python train.py --d_model=320 --activation="squared_relu" --norm="rmsnorm" --norm_place="pre" --positions="rope" --attn_scale=0.0875 --bias="all" --init_std_up=0.0383 --beta1=0.9 --warmup_steps=573 --schedule="wsd" --decay_fraction=1.0 --doc_mask=true --train_tokens=613400000 --dataset="wikipedia_en"
Each number is 128 + 24 x the weight over its row's rms, rounded and kept within 0 to 255. Layers, rows and columns count from 0. Numbers have three digits each. The size before them is the row's rms in percent of the matrix's.

# down: layer 4 MLP down (transposed), 1280x320, rms 0.0536, rows 1256-1279, columns 0-159
# up: layer 4 MLP up, 1280x320, rms 0.0582, rows 1257-1279, columns 0-159
down1256 095:088121143127140093143119124149170104129171129153173141128128136117102169117140154129099075123162162160099102118140135113114126113153126123137129115135116142106107122118110127151195136138090163176142122154122130134112100113124109091147138121175082143138131151129119144151175129110096124101150108140144122170115111161125131128090129149145083119141138098106111169100109131142122190164140106140158111157112105122116118110160103079138145155138165096172103139137077076129121108145140091
up1257 082:178096129086131118132122130128134144158135102131153182141098127114159098100126129111130110148149104151116124177088129104149154136116149175128151130116109122176109116143095171137123152143098175150112093112109152099133110113135082126131091142121104151120109169124101161126087158128110093137102137135146189148137119161123128082105141146105150112142123105113110133135118121169113116141180087125180087163094171109115087164141097103120140121126127148133088117143135128128147138176140086
down1257 076:106118140113131119129180151145143097097143128086116138109153139106079111116129150169147125117128160129115141130155141125082143156118157098092121115143140151164141118134166127140139104141149114139111105113148076089104139134160167165112125108106165102137130099148090107090105077130155156096166123111128089106125121131125188071122146158160098121122125134142081134104135118094110109137117114093152146122118101141158175126111104130105127107126106137115157144120165147145145141123153145
up1258 088:134160157143092153111132074145112103122169114122122192127135173087106083124114128119112117120136101096134156097135154141081148127100170132155118175144128116115096105151151164132113120147153133156160136091132117150131155134160111171136122090120098113154134108094099116167140173119129160124154144099142109108148110121143091113146133112113094111181109135144087101158125157118097117119097103146107141088159117101135150110078091132132120141145121142150147103161168125185166146140110179
down1258 080:073132138081123112142156101161151136100149108152107123117148146126114097085104134160123108148097160154159105152150123181146104122150099102141113129200151162116095133143113088145138142125145108136141135159147083119101086112149137124138112116128155092135114104130076129107100149123120116094124138077101138133095107104124189148090109165118131116158139133116091122171132146125128125173128159078148156161101160114147098143115119144141142134107147135131114129148146152146144150137123137
up1259 113:171163113108112125129089140163156146172111117122129138172075115159103139093120094101124170157139136108100132156123176155137176118137134128119143141113135147131152122118160139134104103159106109106097123121110134135147122141126149144182111174157110109150089087099181151118149142094146146133112124133133109133097116100126106129108159139104129119170126145130161116121078145133112080110183117160150125129133151139106131139131174167137139143104120117133115112101140103126158107139143099
down1259 107:116132122099110098116124109194151106116161122115111092158098137149159153074133108122127164133123116137140111160110095103149136138139137129116125117158165116160155124102129158152101119135114121126148147161166155101119075099119179113121124139155154105149121148170141157147121132127076143156100153154097158136180093140148129177124138127120173107134176160132170098111146134196126134131149136148177107134135113124177112126111127129148126129150161129104069150102157146107116122160142159
up1260 102:149171180127139143156138134116142103135123135145124158128139117102143145123130133109059127152107107126140156109112136105148140116106148128117120141150101189113168117121098142111141161105162106118053113108099133124093146179129103112123170104094149107159140105089111148055129087128162121119151093105153109095117090109128097141111136128130113125100153151110130130149154125119113143150097131146108142126196132130161152076123106119088124126090080132127162141082142130139107137160106167
down1260 095:156152130048171150160126098183134071143108104124125095150155157114115120108104076126099124133149114143127147091136078153099159128094164099168115129179160117120124117154110139208139133162147135134137124123168122097100102094127145161135096150099131133123118088146103129130148133143107162132134083106138146167110125099094101126127125145102118148103130145065117110104136134136099177121140093128122132128148103117152137146138158163141122090147143148137102146126099128152119104185146123
up1261 109:118142142076123112154122128166135138185103085123129136154136120173174144082122111090119198141117134122049110113142141174125147108137098100116146170131144135129089119143107114086107086170133145146131114118119097139116125131140073129142137123146122154141145089142123104149178087112125130141126125141158153137130129119149063129129157163119092118101135149148175122126121169117135117137125147140108092093148109135114154149084119150133142101126125124125127137096088089132124108106112109
down1261 102:100125109132108145130151127125124098119125111091093094104147131152135108161130143109123149156050133138119127130134168120127153119152132105100081150126176156117147147097097141092108100172121103119105122155114113110094121088172147134143142163145116123132118098149107141127107091116132112135131114147110144138120092159137118136126154176152102120141172135154117162143099241131104115116111160146094109097080137160086137110127101094137129097164154160129151139077120117108184153130130133
up1262 086:167168176117078120146108087100167119123151086139125127164119111133155144062136081132110120170123109144137145139122146170106121153143101117099133150099161137145115125145157125098139096129125106112151156095103125098110194151155149106112130137176056114103127141114161151115109084145184132090138105141136172109157149119175147120138153112127088120149131097109133156106116125099132128147168142105111124127108124076129133161108171165139132100096119145118151118143121114188118129136177166
down1262 080:079103147119113078133157148115121125120142187081110099100149083143126124122159145144135124135123134133121135175148123126156159128115124144132114146178136113094174137100139100150127106105126083152125145101143152107126163082096131132162082172124140085123123119156138140125136122082100131137124105086122111131156159119141139149119161145132098100108116122140096139141133128125122150127148131142100114128158097143130110117116114138116114121161111138128120190089167115133097142163140105
up1263 086:176141133073102170146119118119136153161159134138154108183121140111126115082164078113105098161160149186106140161165129112145087113142101166115136083100116106139124142146133091098104110139088097159151161077121105155131144134126131134154129146134130127108165151173130103125144145183161142089143097159099144144127104119122113097095125153132089084104132150132170116114109090103134092112139145096156122134158136144132095145140174148112135124114143151133113127108121150139115122118094148
down1263 086:115127140144131131126168184152107151111113120104119157134131128152139154153104120104125117108136148125113090145101164144055136107149133099107085105165101137150145103142122154139176115110152138117137104159155100060141125106130100099146124097096121146165102133128121098103107125147144099127131131128119097120073109128147133108113151116096115115116126153154102086136121084108122140156122120127139124140132122151142126120130125131068125099103109136160150124150147109077122145095146154
up1264 091:149116127158161115108133137139098128154113159126143160119173158096083101155098155159158069128132127144133144150165096117154103106180111108126098150151095120089105102137073098118160124148140108098102079152138124130102153131139090101086154119140147127121135142143085125154155127139114082138129105102142105179125179095111136104142133153138104134065092123126120142081110103152143149141137107135088105086155118161106152137103088134093076118141127160133141152084110120154142123106140126
down1264 081:128119162113140097135137101083126114140137119130132078106156089154149080097147125105091110155099124123140180135119109115104112127144141098145124157169130099113097134138126119109122143158114158117143151091165137131131135108112159119140075158124144142124143119167118144127135135159096102152101116108136161141161167104143093130147121104154102124106110131129120142148090142124113138113164140162129082144112118153135135156137125111197119136203159136133103155137102102099111123116118106
up1265 110:153144189103078119152090126143201119157102101115100170152128128132161153091108148091119152140160101124135102154112102160118125163134083095137120105121133136122120107132134138090115120114118097176121154090126088156097156134127113170160124128108094154138125194101125083132154089129163148123126102103164134133115086140121168118158122105076123137125086115117116124173085167126097109175139140125134103119138134131150124165151133145134142099123118101132169110149127127198168135104092148
down1265 102:108109130137104091116107113137156122172150140122099116129119163126119157126138116109066152139180129096122096099115133128103123164102129132129105119157142123120102109118098182112122091158090161132106124116087101132098121152110102132135176136156097146116157184108135110107154086102102142127135098144160114140138125145154153120124127138113150107142114105115126141168100124119148110165108086132148149092123115112176147157156066169085143105151142148131154110108117139125116126140095091
up1266 096:136128134144139133127037071166175160116113133123123150153080093109079181124124135101115149137115141126133163136125128106112103129115096110122145102100089168152104096132151130120108125099127143123133119105103120167129127152123121103144145094118095129141128093045145095131144120116170155111171122133173125102114146146129167109152149129090141125148089088176135120144115133101120142138108127090115132114187146128097163112098145119111114158071067149149106072164097155131103193103147134
down1266 092:146109103164136134125150183114095132150108160141128095133121119173152146105125143133155144117115129107161142123114129129107096106109127118137139128125145150123087097104140122160124095134150188151146138157142156128105130196170157116151099118142165162095135124138107154129110101142131103123079154120103153118145109123141158120147155117100089119090151128148099141142112150133183132104108158153194096110103143127166129146123146143146151128132118138107163184175113160142135090155123107
up1267 108:144120082099112124134130126172136132131081154169139174127114097137102111071158077073073192179122105152114114146118174122079131093150123104122141091138114115079136144142086102151136102124124137166086097092114134138134165150158149148128131114149127108113136107120137122151115130139118105117153173157135131079079110107126137109158092113145109102148108106153126098157146126115130126167099120073146120115139134131114161093115095161115119111100102118118135142076146149111096105129157137
down1267 105:104131128166126135161162128113136120139061139083115104103116149143165158135094136143165112119120157099105150139140124136139111116115092136150124121106087116079085144150117125111099087095134116121141173146123124072133117114133171142124146153132058145111099156126083130171085140135129097146110104169115144130101136128128109154152122129111123113117161177133097181119132101148109122136084119119119132099127159148148090122108114122119136149169152124128116089127161157076119166102068104
up1268 113:146125157059106153168123109121192068130136142141116123094149098168157182162114126107122164148142124130127128133138150120146149125121088125079127146167146116157139126167164120091121110145123143164142099087116136098127184135146116092154084116121097098129121156127119154112117171124142121125113117100129130147149118069145165105165147112146111123097063136162180158115095137163100135119185114098116117132136143100145146140122185156140114142134140125174105147118079136135171130116118155
down1268 101:163092096147162142088132136141107122131117130093115133145108135138161168154129107157159117110162129140103144122138134123118141108106128115122105177173172073106123156113178143117127131136126129119163125124137163090147152105119161079101090088117144116093143183109152157133158105129086142121132107133138109136125139154145132101122175113122124134118112136115116173099139111175117152124140133124098163087142121128147115137099112126124120149142167119097126125122137110149151128134114110
up1269 111:142105140107107145116116118166100127145181146135125168147124139132090167101107088132071137145141103143125100131115138113141186113156122138130168110213112134141148096118125128120197152157142128150115074104126116131117163155142107116168159135139105106138122146157105132158123170154123128111125130124113145144174125122106105101138122125121136111151127108142186122162129123105171132091117138170149105117102161144087098169144093141141146125119139127147161159096118113131105135125174143
down1269 105:131104127137118148088097100118118128150152106149148132119118133113124117100138121150129156121140118103115103095128127126115133165131183150126120122150133100154154091123085121094167142129100097165163087131142140161126156118113155133132119131135126111137148120156121135159141105099072144165126159135154118099138104155115083136131127095158135108135156093149134120190150176131082142134059112108147147129123135141109120124147095114139162154139160126094063115105136136132112148191120134
up1270 111:151106108149119164129139074115097100136134104161126133160099172134128161147160131114101114117147125117170141123110113127130156163152139166083125112103103135152104121132152154095163121114146080165121103119093114129125201141127117198223176104138131118115141082074098104100124127153150144131128109083103139115117138130165096122181144140083113147118093095145155128115180171149123106160105114114118127103156119126135138144139145114099113148114099193133138158108139123150105157142125141
down1270 103:133127146096112125148111132108168113146175081141154111106108138136132112161134109104140106112104130158112133121145130127080136039095149162149123093104082155108126111134135114124152077097096141153150109132126125147150138147154133120176134156176101172165093107111138094175117126176127116121157128136069165162139156174127105128129159182156138136092119138111134104149100138125145113103118128111167155094110127134125137098146180118191127110132089126127110148107109114136144134104097109
up1271 099:159139138118085156134106156118108096140122111162144123160113120125125112180149150099167133104100124115095094140134114109182133136104107126132147128135170112152175142136145101130126158140124169117161140134115120119159152141134141151136105128123121081141082186121124153106121148169144161100108169173120106077123129091157149154173122131176118104132132147150173097127097132186153107116164109120134108158116109169147118128133149152129131181113141155147136137143092150136154180097133136
down1271 093:114110133097127120150108079141147118118143111147152145138134118111118098139177111108123118137130123137136136125125128094114147132124125107138110121128157067116145149101105129148116143137095129134175147166134118158137093098134152118154107131152136115123140136148139133137133150116042143130149114140095114136144134119138121120132120105151159119114147138156159141150131127158109117108150133151153124116117147128142158125144101137147138152142156113089134146140130134114142129109118123
up1272 100:167139108140114147129122122156108119190105123155118126155130125100104099111096093146102151142137133134093129105108172140111104136144106106114142120144144120168159102170132121151095070141116133088103095100121105156117132169173140118094137109134118141123146120142111145116122096145134113065111148151122127123099145127151106105113126099141061090122131087089134177106105085153117145114088148124081120164155124123156109113129147126105103130123107120104140162124085141170106166130109125
down1272 095:117117122130139143138172147132127129114102156131116127122145124156124140137111132132148139140119128141111147153116129109142143105116164132129121116170100140103139138112110114130152114125124170168113157133128174125144113121166106122132084177163162112116163126118116129153123124126117082136178115173146095157143099056119166086119128145128090108113138103081102126124099108100141082086125095119094141127118156113108123136094105145152154121123139131126079134133146096152106161147152108
up1273 115:171150156100127143184121085146148104167130152120136150143149092137099116106123074119106183132127134123117161166133154125093104153099132108118121155121160205145128136129134120125079088125115157152086144095105126127149127133135127113159163133114138141144121112117119139134159141141154134102136126162104122106107109119203073095113095156127081108121110125108148148128127132110092111117125154172159093130126097156119093103111139166129148137125096111084157128127103156172109122120158120
down1273 106:136074155138059110145130129061130123116201171131113100107181068148147102133194095088110161181085118131099143131137106130106105126120116124117140114126145120134130123176112189149101132130149145153124136116109094188110129149136154116106144152125151189125122112123169121140116132126146091102114139138095145126119109138157095114112092142153140152139129147115109099110156140129137094092173139150151074130144106113147152151079134150128154157112086141128115103118108116141119134127119133
up1274 117:150133137109112131132058103121157115130162110162167125141123085091123121112128109090119147114170133114120109113120147142181110133117083141156100096105139221155130097157141110061095101130136132180140165126117128106114173127119096126110138137129089137147105164112127086141093118157164142064116157156114156111128102106133120129172121113151108119144097111144132120133127144128160099125168118138165097121149108110127142099117142143123127150124083158128157125136135159170137137107147095
down1274 106:141133171152092102172120110074140121140141135157116098078145070142162114118164176103126130149095127119134138111128101101178094165163105105126086154122098147120126116121106112143158113092169101106111096139125114122124156126107111110162100115133171189111105122145103161099107101129110151126134157136112129107134122157124113150175102162117142106101138150120133114109162178116133135080125137123117132104136113106139135095094163135134152143157132122125122102114120157113142146118184115
up1275 111:094129143107109093139109144133151142126135125142115146170142121127134170047141087105110162119166130145114142134109172123078165126154143100127129106133150135132127095151123122132139154160094080128152125074144100148114134148150138142174122122095111113094139142133146136113149118115125147148121145128115129127179181109112136106133144107130096145135155094148165143146096135106116120155115137111189095126089178121096137142162116117153116108135114137125141121101113105133112139115160112
down1275 100:144120136148117105141126108119122143108152130167163135141134124134141144081165133088101157140129117136145126140098113126113112160147104154126116170060096131125118111148096124131157148144139104127155116140141080183117145149109115158116135173103129150125140107116117113160108113131114135132148149085132092131137147143052134095151135109132119131100091147093123117132147109157147145104098149130166093137087130130079115137183150094151118124076110141097102118135141120109125157071131150
up1276 100:129144099126110150107096138171171114147095086128130114161120167142113133102121116103122124112107087147162154136096132114155130156122128147106142113162137132142124110145114150098096135132097108104133169163102104114163100164137169137132115083161146155126135101057142148075119082137155164089135126163160138082089122133117128110152159083074139132148118150163117180156109123136128158118101110124125170109140161134143137099143150150165136161111138166130130082119130138119171109141114164
down1276 088:088107139139112127109151168110082155086119162138120106135146105111101126166122158148163074113126111089155141137105113130126158140147100129131162101138139161119125139137126154108091137155123124149113166167116162123106125133096134101161063095157137134099137130124144108111116139170123175146068156177118176102136131118174122114106148092106143077130097152141123142106126111113151179144117115101126121131145170135157124130126113159120109095138145147158122120192149131098151147125136175
up1277 083:138129106100113138133091073134089120091135084118128167118096147101105183132094109134118155118117095126123150103091147124070137119126139103119159098149154132158123117159146119081146134097100111100113097165107139154089126129153146152148136100169131135145103117083108096087135116125157107103070112160126102139141123156158174121140142114112128103132146105186103142103143121081130115131147118100095130135147137123088123107164133146111102131104109165159154077118087139118140130153147126
down1277 070:112144139136120140090139153117144101133132163128107124115114138128089168106138131126107147146165145085167144113127150107097123099137202129107138092080187142149147118140100135151108112161137095112109127099136097147103146136139157178151113153110191149097137092136160170095127116105173136088096129102133100164132107130153143099132164142094096120158144112111092142147144110111112085185111133130137169161115159166181089123124156126147157154099149157112150118131152132136135113136131147
up1278 106:153206118123088112181113144120172070164111146157085134114125087158159167104144131069071155108098156167118120102151170125147116078106082137135145117110103114102130096151165098147114071102133144160105141147136146153134145158147139143147153133129138150116155094134161147104121085138134152116148138148135140088118159127111126156161143152121140125137152151121130105162128122123140083126131082108179130178129113108146111116104159138138141145152115109141142115142100144123143135125141170
down1278 104:109070123171135133132155143125144164157133175141174122135123140129137100140145166137154146107130142133112129127134147114110115109115144119131156097105176110104113100143162095140128136120090178120116154193152158119150085116150146141129116154140123109065136142144138150155093112159124141142134141137139148119183139093146126130148138126139134123109119098101137113143129123095154091145075127115157173142142118178132082132121090131109125105143142134134124133154149140133131107137134133
up1279 082:105139139108131118142141107140132102136167120129139189125127104135103114115125123100105086147143131068145110105083148138139118168131130128180079158140113126143128119122116176093092111164105118152104110148124112134133104141104096078103094091127124102062136167123166117105096139086140133082126140131198165152103129105115078148104150131127134124107090087111123166126131119118101110133112108162166129119102109155131144145094115126101104126137133109147128133139140116137170122151168098
down1279 075:118147131131139129145138117155137118126085135130095134181148152115113091134090073150112123136139115155165151132152138158104165084135119104085135135133072169146070121134087115103168129127130117152080146120127152094120140129151147130119131093172182135160157124118087133144119121137151105157138081129123150136117110128113158101147107136100094120157136135145118139145167134122127125149109082079150114162132155106148165118111160134142167142132120118156120110132151142123115154126156171